config.toml
d_model = 64
head_dim = 32
rope_base = 10000.0
qk_norm = false
init_std_o = 0.0
optimizer = "soap_variant"
lr_head = 0.0101
schedule = "wsd"
decay_shape = "sqrt"
dataset = "wikipedia_en"
Each number is 500 + 25 x the weight over its row's rms, rounded and kept within 0 to 999. Layers, rows and columns count from 0. Numbers have three digits each. The size before them is the row's rms in percent of the matrix's.

# layer 4 attention value, 64x64, rms 0.25, rows 32-63, columns 32-63
096:516500531514518457505510508518539496499492487471455473510518524485488489484457518474481490506466
100:502480498513464508489520481510518489478458439460466536498500514480472511492474490454467509468480
093:537468489527510507508486527459504484504478456485483510514467475487533516481509539513550509488463
084:530478508463539490464505465491555538477498467515505492524458483488487512463504495477497482501499
098:506532530541473515529474550496538486516499480509559514509486541511502477482461547496506485484520
083:496501487503523486483464497491542533452545513491452500498437520454467486539490489501528528501468
086:503542541470520517492530516494526508478485506546499485527505493490475527500505507514519491471493
087:502519532537508489476499521483497476539518537474486514532521504502456510469497488517468511513483
094:500480502523494492462454519454469473480476476558512519503492485514557502504479501454479521483515
090:472475534497547519469517477471452497513499517512526488498532498533490532463508528519464489505531
086:498487486499523507468496494476472431530509492466497497466498461497508488539490509488493494519455
083:490451493486436474508472538493497460513454526494467471478545502492497490528515541511522504497519
083:540520517515466477450482527528507487508549514482508466556451467505506499502513478502480460531518
135:505456486489509485441545492482499462496501456478460488498521524483456532453495494479493525479493
098:537489471490549504478546524517517462510499484480470499492550501490471479483523511532463460524495
085:505506487456490535495470496508518538507460526479538520521479496448503476494482539483514497497433
083:504474495458493546522482491490547423532490491511436485499493506467454504487481503487500460491506
093:519494496501516522533540468509536553532498516513518469493499521480523499476496444568492489525481
084:503497518521514514446502506510522510487552534505512468474531483544505417512512470477531525496511
083:518496479496490454499469532485513507509509535481514527460512488464491465490519509505457459505526
085:544490525489514500496502511501502490490454512481488548510479477560519538501496517500490512480498
100:524479519498531487500507480541499535504489485538488494488510525470516495504539548504471565442532
093:514510494502510498511523490499437476519487507491516481507474485504454518529531509490476493522485
092:518480528512496484452549477510529483508451494492467519467485484467472464500485497478509466487549
074:542476523546509458547509522506454493524481523520498518535487513502473509512495496488504441491535
090:488527513490479490516484525504530509519513479504522513510503528511489471527463554452467540523471
088:508489483513482473506509528521506445531480524510538517478466481496487516491501463499456511519456
083:509495495516534492476540547517504530515519506422467506487518518453479514508486494475496468452503
071:545476543465441532541499482505545515484503499524547500496528438477526498519526463483505462535516
079:525526504467532485518507479505485511514504501517500550520504536493512508477475489513478494439477
077:521455533499512478505429497534521528550505521498481517515485491516472523474459473501532492505473
078:517539477494502526551467520455452517494495515497482483503497505498550506482478521549507481516476
# layer 4 attention output (transposed), 64x64, rms 0.217, rows 32-63, columns 32-63
098:504482514505471497485502542471491456530467516480497516505506450496471445496531552549504507520513
098:483479522500470513437492536469494499471548446519489542517482508499506475486533474488503499490502
100:520499474509515460464499484498512506527551493498503484506462503467543504503506458500502459462513
103:454485490490470527515521499515549533494495533497539506508559527482512538489516477466508566523511
092:540489507479491525549487532530457536543535496460522512510515466537533520486507490524531460488507
095:456511468469461537497467518457493457511495510507482534502504502450526498500486508489482499531523
095:481470487479449549521507527512498505510502518505494459510527514521503499452458524491515481498476
094:531520507491466453474499558503546479495514504491510506471495488501532440523483508539467446515486
093:514523503511577495490481516486494460541481493509508497491468498518498540481475476490500475525547
092:484521509495495492460518464505507506468484497509482496538505538521496538473452515498512424511447
098:565513502514515477477544517470472491517510490507461503455490506498531561567481521520499521525495
094:470490544440502505518489497467460523560493489510514500500449484522491530523521519527444523532470
089:511501479527466511532521504461538511493465478502548453488502489539497512528497496505468522551506
115:487511508513461480444462559517491524479509508521516517523497474515499500489498511511485533499497
101:510463530490456508465479509478517512506503496454479509510534447532469483536489522527485513507514
097:480464506478500534526537458523508514472481494554498462501511530457491504514511492507537473482481
096:533466521482514479485506480527518525530479540536503518488495474492543477516501474457527452526522
101:483480477482462488519493449493533512512496501477519486518521506439494474465476524508499520485473
095:470523518468489485527550503505534489473549526474487525497497508500451544496495536474492513535496
085:472490519495488510463476487468511519441483519486529529501514477544513498501550497553496473539519
084:546496453522511506465482525476519497478517510500518487484475471484481526536502463518511520482506
108:455531500487518533500473519513512532511522506518472495517491503476422491508496476540493515537519
103:558509529457480474490459495496534518474486485539481461493548490493502524482507505475456484487487
097:519472508449512461508503515528485491483499465465451514501504510538470545506501490472496521498532
084:531511517521519565446510515513503515497474527466523509472503493491477498508517517476454485501507
100:525489528510509492546496550481474489519509521514497505469468487502537474466494440513514473511509
096:537465516526516492474482501465528476520541497521522472447502531546509475478467512519451509519519
095:465479494492440525479544530480521504475502496515500482549514471542469508548501529525514545501533
083:509478520492526543530485478470484519492449505468474513497480544501517464457479505510502526568510
098:485474498493496475484517523548502468488491500526509515524506474497505461503472476524503469474483
082:543479493494544517530527467496559496482504520488488515487510465481520511502530488534454515501525
088:477504450496519483516512446519513495519474489506528459504465460479524461532488510512468487502468
# layer 4 MLP up, 256x64, rms 0.273, rows 0-173, columns 32-63
104:522497524490485475491508487478488531515533467523512519526530477485476469424499534470467452467494
110:485500515475472501545491528509497507518533501510485531522502531494501508503524494438499486514448
105:491512531515518492491468490506482486453511460506510540506478535471500508524507431507501505483499
079:540492514476518535531462481521509526486500480512485544496513519474501478506470550526462520516568
107:449502513504481468509510480496493508527529500452524528493495541522544491481496475464514517471500
091:486512522536501486556463503496533505464522485459488532507499504495518463481493501474496480573530
092:491480501545457530518497515498496485508518524524503478541469494535503524480442502475540486452484
109:493516510492528506491502491570510508514540496479544549480430457484449489464519481488496511470519
117:462504528471516538510484495535500537528497559484497498448486482534479526503487515470504510500463
097:526507480422505532536526543553499507496484450472504479483508467510477519523495517506547499479512
113:482487501525503549487464505542494507454496498463493521499453512494489472486505484492467529496475
107:485525508503475548533478500477500489492570487515467489529461481482484510476523472506537482536496
090:497492521468505509469462530512464463472503509483477526504498510531430499542541516531475487518524
106:459520473512516539498446503478535445480533445525525486472537513499518504465518479508467539469512
104:501495524506549529497484543468508450504489490547471498474478481468521448506461519502487491503471
111:479508484513511509448511488548472487502515548495528529474499501493500553497514497464525508466488
093:525455497525471532518515484553501469517527504484499470481486530509504453506462455511490459528548
085:497468532534474466464522518478484492472492540518484490459532505527460510485504495503566483512490
098:500539532464485495470504508485492492537552499480512475521530503481483546481502444476508496466484
099:470541457497498516500516501513496508482535487499524529465489505494513551488472460511505479523506
109:497448485558471473490532483504485528494523498511447518510501502466463486488516519500449498503467
104:483464511487483460532533494472491499546530498493431547480530473497524513471503516503491514506469
101:512525488504531467490543472444519501489488437487505469508506545512500472500523542476510499529521
103:464531519491488495472508517450468521556534485537467490506490510521494490488509490512555536498494
091:529512500490560484473504488470487467450530510517497491505493521430513494520492502524509541528494
097:528526500464522530526522492467524455470511512542458459495528503527485479433503489521511502508487
114:490544509528531536464506529518495504440494523507531497463470516486507503526489471459482461519495
088:515483498519459480492479478487500446501490496496503549494441510500506510479492515543552526544509
103:493515466498536514481546514493492482511547466517481507484503530495557479494523458462475501449510
108:501511499493478500482500478521483516466458524503476537515510465557505461492499502497479472484492
094:475455506531467505485511520533520497520513501508528451469497477478494469492451504477545524527514
095:521483491434498515463511539449490516526492500505509520485531486507489516525511485510495502519485
114:506474487501457500495465491509446439481538530513462533453482519493487466477513480505484517525531
095:511555491478433528497486485473526446481522504430505495503507491477481498527469527490501507469501
107:476463485495531508528518523499507519479464533518437483491486496499505451476480493482486511541509
100:464525518500461534464445510505471486489511531493500501470472452525496511473520508518455511498503
098:521476513481461510500504509464469506544506485463490507548530505526501499498467510502521477493471
102:522507536470493542482474502501486499511523530485516538477462493526488504550483503501481458509476
107:507501496458481523493492546567485555524492475482493503497498536492568531479470510533527532464485
108:492469446536497515464494476481507497497499496523505495493526531510515503449512525463491517531503
102:490526437487474531489487446533493499508534503484537521498484491502514531547508493464477518473488
110:474495473513479476485519513496473507485526500547472518504518484486506493501506489452499572488527
112:530481486514530496536525528505461507487485475469502529532479474536480476493503493472502477502467
114:555478511468529485507486519523496531491489530492464473468528506488494510516516515495471483510505
087:520446517476477477517498519446496487553505533508489492515504487498490491549509521490507487483537
117:501464524539485548491510526525518493530472521506480469466556504506495467498509458524531509489522
087:476516544491511518504482533499478519509500448458467509451565494482510513522499522501506503513504
102:529487497524478522459487511495511494481548482498515532454491526474538500508543539526479476511489
097:523517520527536512500485541488496473488495498475507475526515532454506503495505465503498514518531
088:496516494514495514499464550537494492507476460507451515502514484508489485498522548465477521473505
097:509516488540498499489474489503550540499552500482488517523491502475537532463492514467494479474469
099:517478489509476530504482512470491478515483476476509447501540474521475504418513540491501495472505
095:517464510510502499478464542513507486506507541525530477546487515448517479489504473492510530472501
105:483471504487474548473491505534488481494477493480505512499517506563483477493489464522504516459501
100:481524477483542523480504509488538510466498483505532520512504497514520512445516506472536551467483
107:512489485533502500526479555497454493468478486520489484535506484536505480494497483487481536465471
108:463485536491526489534521564527499524492491483498491480512519522550502459452512541489493443491518
094:483462520490472511468487523508492513505527444534469516500467487491502520503462495529486516507525
097:534523469519477467548471505453527492505497440487511502550505493470554518500508473478512547487524
107:545508524518481494526517480500475456443499472508493545496503539494512450464521511513525453510473
099:522484523501521516568510507511480546487493528508447523508478504523527449495467464467471513483447
091:577504511523491508468486504504494517448537516492506481477510518533511528492500522527485535505475
081:494444544544470520509525483459504467510487448495509512512526506515567479501526503491487472483501
089:543532463521528530458474484486509475462524478504451547484481520503507491454514495483494500502476
091:545519473516523554456527495459505473479503510499465492566503490519496462483532466469474511518508
103:511495498474535523468456469515490521487525516462503503465539529542505512554508488504504483510473
113:492465505500499496536506505470498483526502484544490476520550529478480495503493536469538502470503
115:492479526507487521525506520521501487487488521513512522446445479472535499459501508492505459516500
106:545507554503504512497465532554535470503505488469533514516506515496494484502493491483530458503504
098:479524513515499491534471505522456501506501501500462545478515506497537524504524541490476470486507
096:514500533531506470545520540494489547505481436513484532524521511500482515519461484458521490492503
097:557558506487493495472510531470463504488521501532548474502513513522524501484527515520529492477500
099:503527487514502495513512477478486454505480552524481501520540482445468475523518532458516496493533
098:471462488559513499541472454465533462515502467495484513481518495508498476468539535495508488522502
105:487517469512527510472528514557507528491519498510504527515483507498489486547492498519469484477480
112:520486508469450496504500503518543499485534509484500503470525547488462502483438495496528472516504
098:484446492492515512514539518457498514532483472475521488502503472457442439479470470533525483482542
106:513511489502495493507507497539469489512506492456492506487462513463482495483465484491503477550471
079:498523517490489497474529472504499507452491455487505486470533522485469507434491519444537491545511
101:517518470456529491503500507459485508528531534503491488465531526469520480488505481488521490492503
093:476508495519491532497462506507462465502492512542462532512482607461513548495522487495494506493516
087:517464507524534536484483519506496477476489496496465510509493485503441564510462504505484525502524
094:527495517509524530461485476518475470499473522505475511494505491510512485571496481503500504473537
105:501528549527453492485476542526484470476503478470483520531452456505534528480502499470492500522508
094:464530533509503533470497540518472506491499472481493477537519487492499520482510531492470509518530
095:485468472493459541460529541486469523526550499531503494452488470534481502483475478503516473522471
098:480512545475474545492522476491533467500544521484492533512493493496494509505508463513534506514473
092:482522481507469533472488489464512505496528466500493506479532461480523528593454492517512506480505
102:492486518486509534472511491489517499470518493479502497517525567519553510521468522488533519518455
094:529484498497483543502499476488526502509509496516501481474495496505495482488546465504520498491505
097:460511473536440517489525540518524516472485546495474489531470487521502488512531501481486491501488
083:517523473504488502510506510481462468510505477441450535547478501504534474512513504515514493457484
092:498516474512498490502502474466484485467512471535516497530528541536529491507451557507514502473529
101:525500499533466491517478436496510496469531470467463490465542517573508505478491485476461499479496
117:524514525528483503535505513554490498456531472503507483520497497513501506492461487470520552499446
125:510481557518533501485495511466511450491517514515511499489528487471491441473528493535540492505518
100:518546525502494542539537509521497450483509477449504525521493488532494500509453557511476488468490
112:499501513533512508469468479468514473530522498474481508524467527474504501519471496502502507460515
105:519478487514460512525512493544519515510485509489479502475513486545505469466488517528504483489522
097:545524524482480498521495525502515452488525527531495522553489471488497496528507505457521465454530
116:543519479489512508538450493539536523479514526478457507474492488487494491479494481467479483457466
104:512524504509523501522519516469463499475483452534457530488525513487524504524464441490498484533509
109:513483537468455473522535505525503493475512492487497527490481500492511493503561545483496475495447
113:510511468555473511509472485541501457503538499488514488539509510495461486468549480471486550495500
095:464475539521488532460497494459477501483495495477500558508489530496515483512534488466505469484531
102:500537472481488471500508453497481480504535495496448505512523537480496539531492504464491507497519
100:494499517488475517486492507512466510503506479485473517472503520462535472506501496508512506516506
101:527469504531459507490467520521487498478509481457478509509489476513451531522521548521494496535538
094:541478509490508459505477500480481485561530516499499498496513505479455484476486493485490519505537
098:484458534495506484506473499538492449527519526489453471480462527517490497526508535505511481480482
097:479497553530511470466490534511480469503540481484452506481488527514474470491515496519477484495509
096:530475515503520561506532499521505461420528515507486503566488476521484525500519508497521511491508
106:456483522467458492503556526500515536501540467499518475492518489513475521520471517462534519509494
102:496481533514514521474504488527529524505509460461482444502460493513468482490494498484485467470521
077:503541450521482501500523502464522492492486499532517529469542479535461511444497507487506549496542
119:460554499468510495539482476492459473502514526465476491477511525510504505478552491476521479534502
014:504504489462525508505526487507479523477520502481471499438500491511501535494561508494489511489461
108:493526517468440497532494544508522485525501464502482540466516491483505436537497503497525510514510
108:526498498510529500527472518517524498494504501515490497502476465457516560495442463471535498522465
104:485477530499525534501493483526494499476521498469528464519474498549476502520490494449477537511477
087:493495479489514531484531495505526550503541467461505537530451513484489536488499509505508522507544
092:476487545500515511517536496553527518523484507518503462521483547491503474504460502463486504474514
095:486516548480519502516471520504458471457476523498463512554514536481507450472527525485533508518486
104:547514486516489500487518528470470506521482510498510520510551463515464511520475516468471486522503
097:502493509491482509474502523496519529531509455476515514511499501476507444475490501501487479506495
107:519466472508462548492530528517482525496509496488481541473495539480457480485486481506485497502513
093:526472450514461518512514543518477511505504512443497486494532484524487527476532489507454476496489
082:475528535515526494500525552472435556509497545526446500494478522524477480542495487490474477505507
112:503485460528453516471532515480475480517491497496527524484532533537481505514504498493527465496487
110:500521487435512474509518513502518542545550468560495450508476529507520500514516503475512535492491
095:521519538525476518504553494470509521474472509500478500511516469511464527529506530486503475506510
098:420545492525520507498495514529526519521524441484452535470535511487485497500540502487501486510502
099:472479509509512490544503509534483498534511501468488474482516484485491471520507519492543563467571
098:529467512537434498463476511506531497527536458502497525493524510505493478546531525516532507451490
099:518505576478480532492483534520547487503489494485537554457458512514486506515499548507499496474515
098:459541509504501507433506534514493527540533475461508508527492514534504476516498471506514490479483
083:494508509516532488585561546502520526522500489508528479486490461506480497510480527521522523485500
110:548551501487494502538479493525521490525503535503483490495495481462485507533516487488504500457490
098:503531514502485518561484521496511477481493477497532530487523525476515500491496452475517478448474
097:509477474522515519525506452449531457534469497466473506491538513489525534527475529518527504499473
098:514474488457502518473508545454486552570470451527477498531498486443486485465505503504523481502499
113:456519469508480523484498504481511511508518507468461465514499521512538547468525499490487496509482
082:531520535542496520531475480499506439519523520530476472507458462535513502466494494487513478477477
093:481480510540520495527516463500504489534470511495486513478462479472452489517513508512479475479475
088:518484514469528486526522454483477475496503471522481482478536527483493506519497533438485543509455
110:500511473516478543491457514538484452469484516516522502504509461497493471473507508511516535474478
097:532492507506492497529501523547513468494509519500523509509481474463516476465503514460517534467478
102:531504543488473497510553469469464467496518491511540485503560493480495505500458542473496499494480
099:551509499479519494514488537522537522563502517486545493502482523457504499497480504489524525469509
088:493498474508547534505533510516482531482514484496540525504531460464457518497476468493517481521534
109:531463481518520495509507504524510554539505502472512529527474515501500478487457537488551532496518
111:470530495465513513514483542517479493519545501488511492511491503470504475516503496511518552409512
111:480493514495496498492534522503527525541505457509524535485505522505453465500490494520496489540475
086:504498488478485498508503488457510456545481518495522510473472557490471499520498540511522484476491
106:448506514478468543532535472503519503503496517516522523491525492515497516495493556483481488509478
114:497511496478544487481530520510487527496511475493544529444500522512470454501492526519536495504534
103:539481463493482508498464476468459485476517452479495451506474543453485517494514523499525535542488
095:481477532499466545476506487517541494514488532488498506487468466510522474539525523492488531536481
100:480487502485496509463495513513510494523486458543497545505481527520473559498503538491525480497491
096:492516530485442508552505526548516488507494522498518531524509462452468514455534482504500507468532
097:530472470499539521479512508503465496491520517516520524525457518527540461516535452468500534488460
102:515470514509479546529509480495490505499512539526539529492481479533504504512480477473501505499532
149:494505497489487482496500491490493501498479535504506508502523468466504475518577536484461535524477
095:489513522514501507504559491453521477498490490468505541547482500486474496485494518493454479506499
098:487496529509513504520486502544435479469504521486491454471525497484497523519512521520479505466548
104:466574545491469489511485539515493487510503498534512473511488540465478468459515455499529499527489
091:481537522481469522502488484520510502480532518498438556491448459506475525514486494498461470534521
082:502477528482530487556528493519543498513481513429466478472478504472493498509479535508522500515465
103:512485530470508489520500535497515507526537485461418521475483478502484465478500507539457490558506
111:501508483514440502464497503471509447498520483452499524499459516446489478504534477510524509498506
092:478535509515507473489474493479474485534502502480471527501449498496506491453551500473522469476486
103:463508500466494503460470526524456506505512493489464516437505499473554519498550506483493484508488
111:497499474557513501473481535520437469494490478451517528534505508481522471484509496497513490500541
092:498536504530487521487519487492536536512523481499532536476511515538509493501487504532516509511479
# layer 4 MLP down (transposed), 256x64, rms 0.271, rows 0-172, columns 32-63
092:499510487487455507510505480485508504494503490481486455475509472472478480548534494528513505475478
108:509506540515488467492525531510493455458493489479494526462488526526509483447526454515536500480505
104:521496500495483495508521521510500498543525514504492545512582479531506502474473556536472502519494
094:503526512509519449492546507493481517510515538478495549545497501473524529528485497487441552450506
111:519524482480469509497490485480524493527462505533506460481496499472526536461505506489477475467495
100:508492466474488534472477501482506451524507543535485493493529476524485500509477478488472498496522
084:521495503454486537510490501493537522499496505438511457527502516475538515495518480516481478477522
109:512544517478474499510569475506494491481468468513479494495503506465506575526468487483505518508487
111:468447487468517517511543503484519500493496482487491475467475500460484500472466520492507509524538
107:517497533469504487512509519483529526489455478513533487532522504503509520481487463522487461537505
110:518495506479447463479530545506508495559520492517524508524489466455496540472475512536550504462479
101:519459508503491452484491465524533511482474453488521484510514510535473470483482490527533488503466
098:501498469505502446485499508499503550529489492479490498520517454505516427493482525484477520503494
104:535457487468528468533502513517458504492522529487504527510514473525450537503468466490550512476478
092:484525454542513517476544498493505510511470487466491519557542486508505541502529518498446512490517
121:493504464513523528479506492468495524513492487480484538463506466521534425498507528487469520467546
096:496507489471468503490512542499525507489468511508509497547466475481535528477505507524484493528515
086:495474489512512527502487532511510497509502477479581526541487504441514474506506495518520519491489
095:485505505509480489505553464515502518467496499491489506521513471504484547479550550507502525495487
085:486475504483484490487435483511521472581499482531504490517489474493534448524531504519480482524507
093:474531479507531479526492496502464465487479499488555526488498460550473518488505495502499492502461
113:517510506516504488522456492522505534477493500486518481507501553539518461475516529525515510493518
095:493504514480557481501488497499495538532470487459505532554538522503556492515485543508473502527477
105:506511492500469487520493473497488477475458554505489472535510488528473554485519497462474490494483
101:504442501423479463466493526539462489483510509497465518485514514508498518456476466491493516532498
101:516549498470506459480536495486526493514517509481545489510478512503470520451511503506490489479517
099:511552506518495540465472454505504523500511514509519502485521488487516494485536543541479519489475
089:512461470498512477467532511496526504494492539519513489510519452488524558510522486500497500518479
099:528482537499482499477445480541530472495510495526516508502518506479496574487511526502478485528523
099:479539476485517497508548481483550482518510495504503506524508501487484527496488521463463473549509
102:522513498524498490519475477531472467475482499473506511516506522515523525556504461473506445459517
095:505463487498483516500439488563485470495493497557467483446492530497511478501529496495489492479505
109:537477457473503498514463505532489511485506496524487468492507521473491527485474488463499469507518
098:488506522467509448468467485492493495480490479520512509504481509520513507529471453525485496530507
107:487483473500505468490545489482455453541496490453489505480478496489519509487487505547465542503530
108:459477548500524474532542485516429499525533518496503489469504523525496484487507479485509532505531
111:512513497478498469539504486510527464482465525500502503548482500524526503467501501482525478462490
102:438468500507489510521501506510483490495485491481483490519491532508530495537538466494484536533551
102:464550476496515506463511482458470490536495515473515517505504492488492518483492504583488514548533
110:509535505503559480497477487539514503501516537545493471482464518495490512530514506506513528494460
107:509503514492520496490529498522500589538504517491496499527454467530505520470485508467483539458493
103:477516501526495504519467515517486466451510482447531442479487494530518507507508524535505443471516
114:546478509494464471468485511514491500493511527494455470467534536494489524469476506541473499527490
098:478500490531464495466524478457512491467518466515492499534510499488500540498529474506480515504475
099:483476476513512530529534463490479521502512535525494498492459499481458521512486472476485482542475
106:475529490516518450539511491526479473478494490503520545538482488536473511511478557484448504480508
098:520495543500501478520500501571508497506505508491513470490483502553511485527489517523511508512446
107:500483491462480480504509518524505520505473504557546523501549519546516532474472517499508543519482
100:503438476494506476556522542500457548507456521507505499517486509547506494511482527494520540500505
092:506480553491522510526497505531526530500518464516526444531482481461526502537503482521490453515513
096:487465471531502490529482526472435494532508509497483495514448475542483493504511498505523478502524
106:516505478464493519452494509462473518491480477494510481529531522516492516535482501503476527509438
104:499514495488498457517454469554531455480494492515498520478491518505484462553562445497467483532488
100:504522502479488519504480532502485500494476543494534468490501495525491455514501470559551530511483
102:445522474511491488491489520459465542531493507498480539524544474519509492530506530527483519500495
105:503492502498520502516540488455527466501517504482516490462515488504510455480500480501503498523528
103:524460506471493496516481533537507517472512514530500527479485510505478502537467484472504514496506
096:490493453510514488532524463520504505459454518493470461478492486517472479503451498481575541492496
098:454500511499487496492492510529521472528517530526433526502468469485504513497474446507516503529466
105:429481481543488480501517483518493532499474499501524495535499499556484517537502506479490514486465
105:492526490483550499461482532518496494487522478476513496529516496494518466525543503501558484492479
098:453517535501536463528509498497490487490491501447514507497504496500519470505512461522499473532553
086:471491510485504500501505486483545513527551531487498517501548486506561511499504474501507485528518
101:536515511522503486473543495514561521515520535513529472500506488463495483462521509468483443527531
103:535493490475504471506527525515481478507497542529463484513519501510481562515484519474528428537513
102:480510518487471527498529516498474518489464492536543488501490517488546485516478546490487445528510
104:493484484492477483545473466548489480481475535467514504493488506484500471473528466518471556504494
107:517472470446508483489513455482480509504531493470518463551503499518460470499492494512556512503501
097:515483496506541542534443455529480509526515495512508494486490500492519574488511528516499503515503
102:505563514508495508507488494494508508491487581514460450492510557476547488483491508485486489510498
087:545498500494494502515457465497477468457534540472486499476499469536505491456501486513509501488504
102:493478534454517537482512470508524532463526503510524511525481491496503482458520459477481509509487
104:531521501526491478524530519487477478493509539507498455497506496526477533535518555516514553494490
089:534495466532470503445486503514497526477504512536520489512517493529489510531529500483467527537488
101:480464489526514478479500465428506527471487478494483460463550450467510506517535504486477502552524
093:480507506508553504472508484497512484514479524549491560515461467513505434513497522532480501507504
095:547582529523515490522513515487530507509518504542515472522465494510506509466475498491515491475528
107:479485483552502491508497486483501469487446538509501524511498454523494485530495493504520501480539
087:517532548502463494447503474538515517490473473492514480513464497516525493489482481517472480454506
112:480550467519518500496485544467506468497473521462523500507459488485454517526521502480502470488499
106:524500525511496554506505498490495510457495510498505516472507504555491493479506466489518462502467
104:518479484478508498479541475494477476485552557492491501536498508501491458474537488457520533528503
113:491509496503470493507481547522521548489486494500468520499518580504457497526550523556485512501489
098:513481480472500428536459467499501488552512478514516494521504465471518476555501500515515484522501
095:481480491461475476499488472516478529501486476503527498459439480517523499455484548530481459532512
096:499541501447518519496499472539458439487465523506505525501497481492520477517548547494486475508547
099:542487525497493492455479454519516485491497508457508510501495512525510540517474451513478457527486
087:482490538474487498483506515489452519505501490475527480517507462478450491488482532495493520471457
088:533506472500498490503495467462482476522520528513490531533493508480477541522529497515474514454489
110:467459510485515520449481503479485487514483522491508492478498506550485516473469494497455498547514
101:488454474480498483494489524532541499539516502523496503438506486515549498521484446505487495484521
098:513537490491492502470477482525515545493470464535505533494472504467517485498512479503483539505472
091:497505489488480476494517503505459487471507542533478546507561506531502490487514475519494568433524
099:482508488494504516515498478475471488475514472466481513492463501527498506483523526550520508492521
110:478491527433475511486514472459543504514503497470488509488434534464502490506513456485461474497510
115:463461483466523513511517489499493482499511528487501450490472467476502494481564508505510510518533
096:496516470507511407504496485474506501458474482571495520505510507518476490516482474531490484530495
108:451521484505474493506442502484498506487456481528464534494523478469508487504523497509503493476497
095:475499481460485434469459489528476515464525503503501488517504503496473518531467458482491490541462
095:502483430519510536525521484510484494509480462513509501510481548483491490467447536520443532485561
093:500499484482456495507518514517503479495483480550538491499490510476511542508508464528517520508479
106:480477506492500479500475501501524496588535494472543485464520528458510512480524537503486518489545
102:448481454508491514476454523500504520473496519535491480449477505478464503495484486472467495503551
116:539462486488534549528480503520462506507496481495521520486523509511502466511493449521496495502529
099:537475490526501508468531472504513536474492495518482579530472507525494527497473527493532503524467
092:479515449550516524516509488517524517556472478491523489516475483495492482514494464527478507492506
102:475468486514495511487547516512528520515490534516497568531541534529490456505495490499483474536502
095:509491468522544480469523496513499539546477517483523471476485555528482502484473483491520535500491
107:523459540536493463498490471472472527516513541437490541524557515484469493501472503506525543500483
107:475482532464506466546524484508488498526488521454516513488479516485564507493495473520479516488492
100:497470471478529535492487475449541502449484491531479475488483474531500507497497482487530518482475
109:484493503505489476515514507561504493537536501501518487509489512523496509522520515534453502549511
100:496434517489505465505453470510494461499512524488503482481513489510494516497505494518511523512518
104:522535496519484486569478460517509544529510541527509526503533527504465508508514504476489483502483
085:525523471491523491526490484495520491496438509489492520497445487511490445489471479473528485505497
105:487537510494470538505502524532482529519535460507515525561492478505540492519494492484484501522501
011:524499540529452508508465498483536452518485489520510487501483486485451544499467492519545496496512
115:491482488457487495456522528501473555548477494500511453495538514503499468488495486491482538490533
092:462545505481503494517486500539469461503490504525513504487534510514518486554502468503510442498472
105:465497498505456491480459516523478532547496496477506485470572475471477496487515508487472492499506
097:526514518553473497487468510487499494529466561492507488527498498487489506528521519482490473507464
089:513481478526518512439500522532517521471520489538559507474487487530526473525516487544520501533475
092:501466487498540461500484455466489530529482498537551466468501506524542525482430507506481489534514
094:485461537468497461486444469524523501485501476517467491485502514453485522465455446510489500488502
105:497520520541536515449523464506575493513502531465538473485491534485497507492508476489492460510497
101:520512518524471454527456512484503531519488546490491518510529491487489506543508513462508464505500
104:463491548503479499460493461459529509452531504531511500523488546487513468505489519505488530477522
096:515543494493474492514462467497487525516490437494559494513472473481534515474504494520506483525486
110:516507531460494520508476493503465485504530528496458502484525487488523485480550482531520481477487
102:476519496498485538515465530528509501464490506497525539471527462479513456482535501498484490493499
093:434526484508467491513452514481569500521484498529520522481496509498513485494542488484488514495508
097:517523452489479508501505493484489483533532534550476446483509506477492475497485483504484480509499
106:453480495510482513448556485469462488531511485530521480531477508484522523501446516473502538475500
102:512472542500505522473547503512532473529488507514514520492530479497499544481507497487496523468458
100:480541513479530496481453492533520489542505531508516461490478525491516532437538497504474537505507
100:531550530508506507551539464518492464519479493509543492503526482508530543498455509483499471499482
093:521437487524518494508495475437474507471470543506486540543487490485518513476510514505534503490485
110:526466545500484475483529491464505490556510517456518508486513464529524483487486507521542479503555
093:461490530501531496482492493473436522493497514459491511483532504495475492504539508492484469505499
093:525474505508523494510514494572502521521499510514517538501499485473509504503459516476514471510508
091:482520562489476500486504498475502533494531477494478503531547498472468516524502493484419468524505
106:543469547473503484497510482544497480514499554483484497522499552511543506496492485517520487509510
092:477534490467502489484519493491470518482537478488491526502462514539556470489519519493459478496496
094:482477503494494454497452508514538519462547477499496483447518480529541492493468489510494542493472
099:522478469489538486491459496514540488475497528524507494500557489488478486538476541519523495534522
111:539522510460500477528443519487562525509526490505514494454501492476450483504518474491479460490475
108:499487488528501439506488442490529484493499537485499544480494501498512528491475532520467488508530
115:461479495452494467484531487493481528547469472522500478485533524475522475503429481510534498494549
102:498505494485493462459475483524509472489490494536532485493509465516499459521554533492504456509496
099:491485511508493513512452486488529471500504529500483512491473492525529495524460492579458490521530
110:518474462496523499482500511470486487509508504509515470509472479472495498482494497521468516518521
110:475441482509484482502514499508514495525455481465535455464533509501534493495509497498498506500510
095:522494491524508479522489491491489502496564482509533486541485517487507498510482482510475506526533
104:532507527494536500487500486518512489504490505434554495528509524500470490486493472544501493514513
107:449518512500537483511472520542520497487474487483544476494500510489446505447507528501486515526479
098:491523448472525482528487533537488471499492527440499498498517485500488514452513530502506480513504
106:503494543525496506466513469491492518479467504516505477508509490523497499500432515485508510509539
105:487539495479505532521535490465535483501487526468493460521516526486498490501550500504504486528474
101:512530495508494499489518508498483439527483495470498533523489499522499513515468485495554465486491
100:525537485480515545468453530464503499434508501525467506516464510495498480530465476467524522496498
095:533497527549519467489535500497497521580519536507513475521459500511484527504497512499475472506486
101:530518493507494451485499526447549476491513517463473477514517455497463572517488484516479513493457
129:551487447484512487456475563466515471471457547451474477527533457489503533492494508535512497510492
083:474523503492509424504483480522541493513491514462530467484498510491479506453473488507475491530505
100:523474510495492531519476492454491512552461486531510500507430501494480506487501506515457519517464
095:508509428499492507496531481495497516466486474489476469497539477509513455497485489487507520510488
099:477474496513470496522463489465524439493466495541510498479479488477491475496522470526502498466481
093:513495490516449475453520463516538538482487506503506480475494518505524518493493486501524468485476
108:505502509524524551515544491522514505480507485526511503500530487529485526499537501508444562506471
099:452489477450520519499528525507550489526470510500504521470493448501463512511523507487520527519467
098:516497470527512458468494496515511487539477532507498524497504487525482460500499504443515509456492
112:488481495488478523506547479497569542527441478495505511490539474484501494506511505443522489505461
106:499517492473488504488497485486517516431519515527501471481509475505508549513523537503519515508475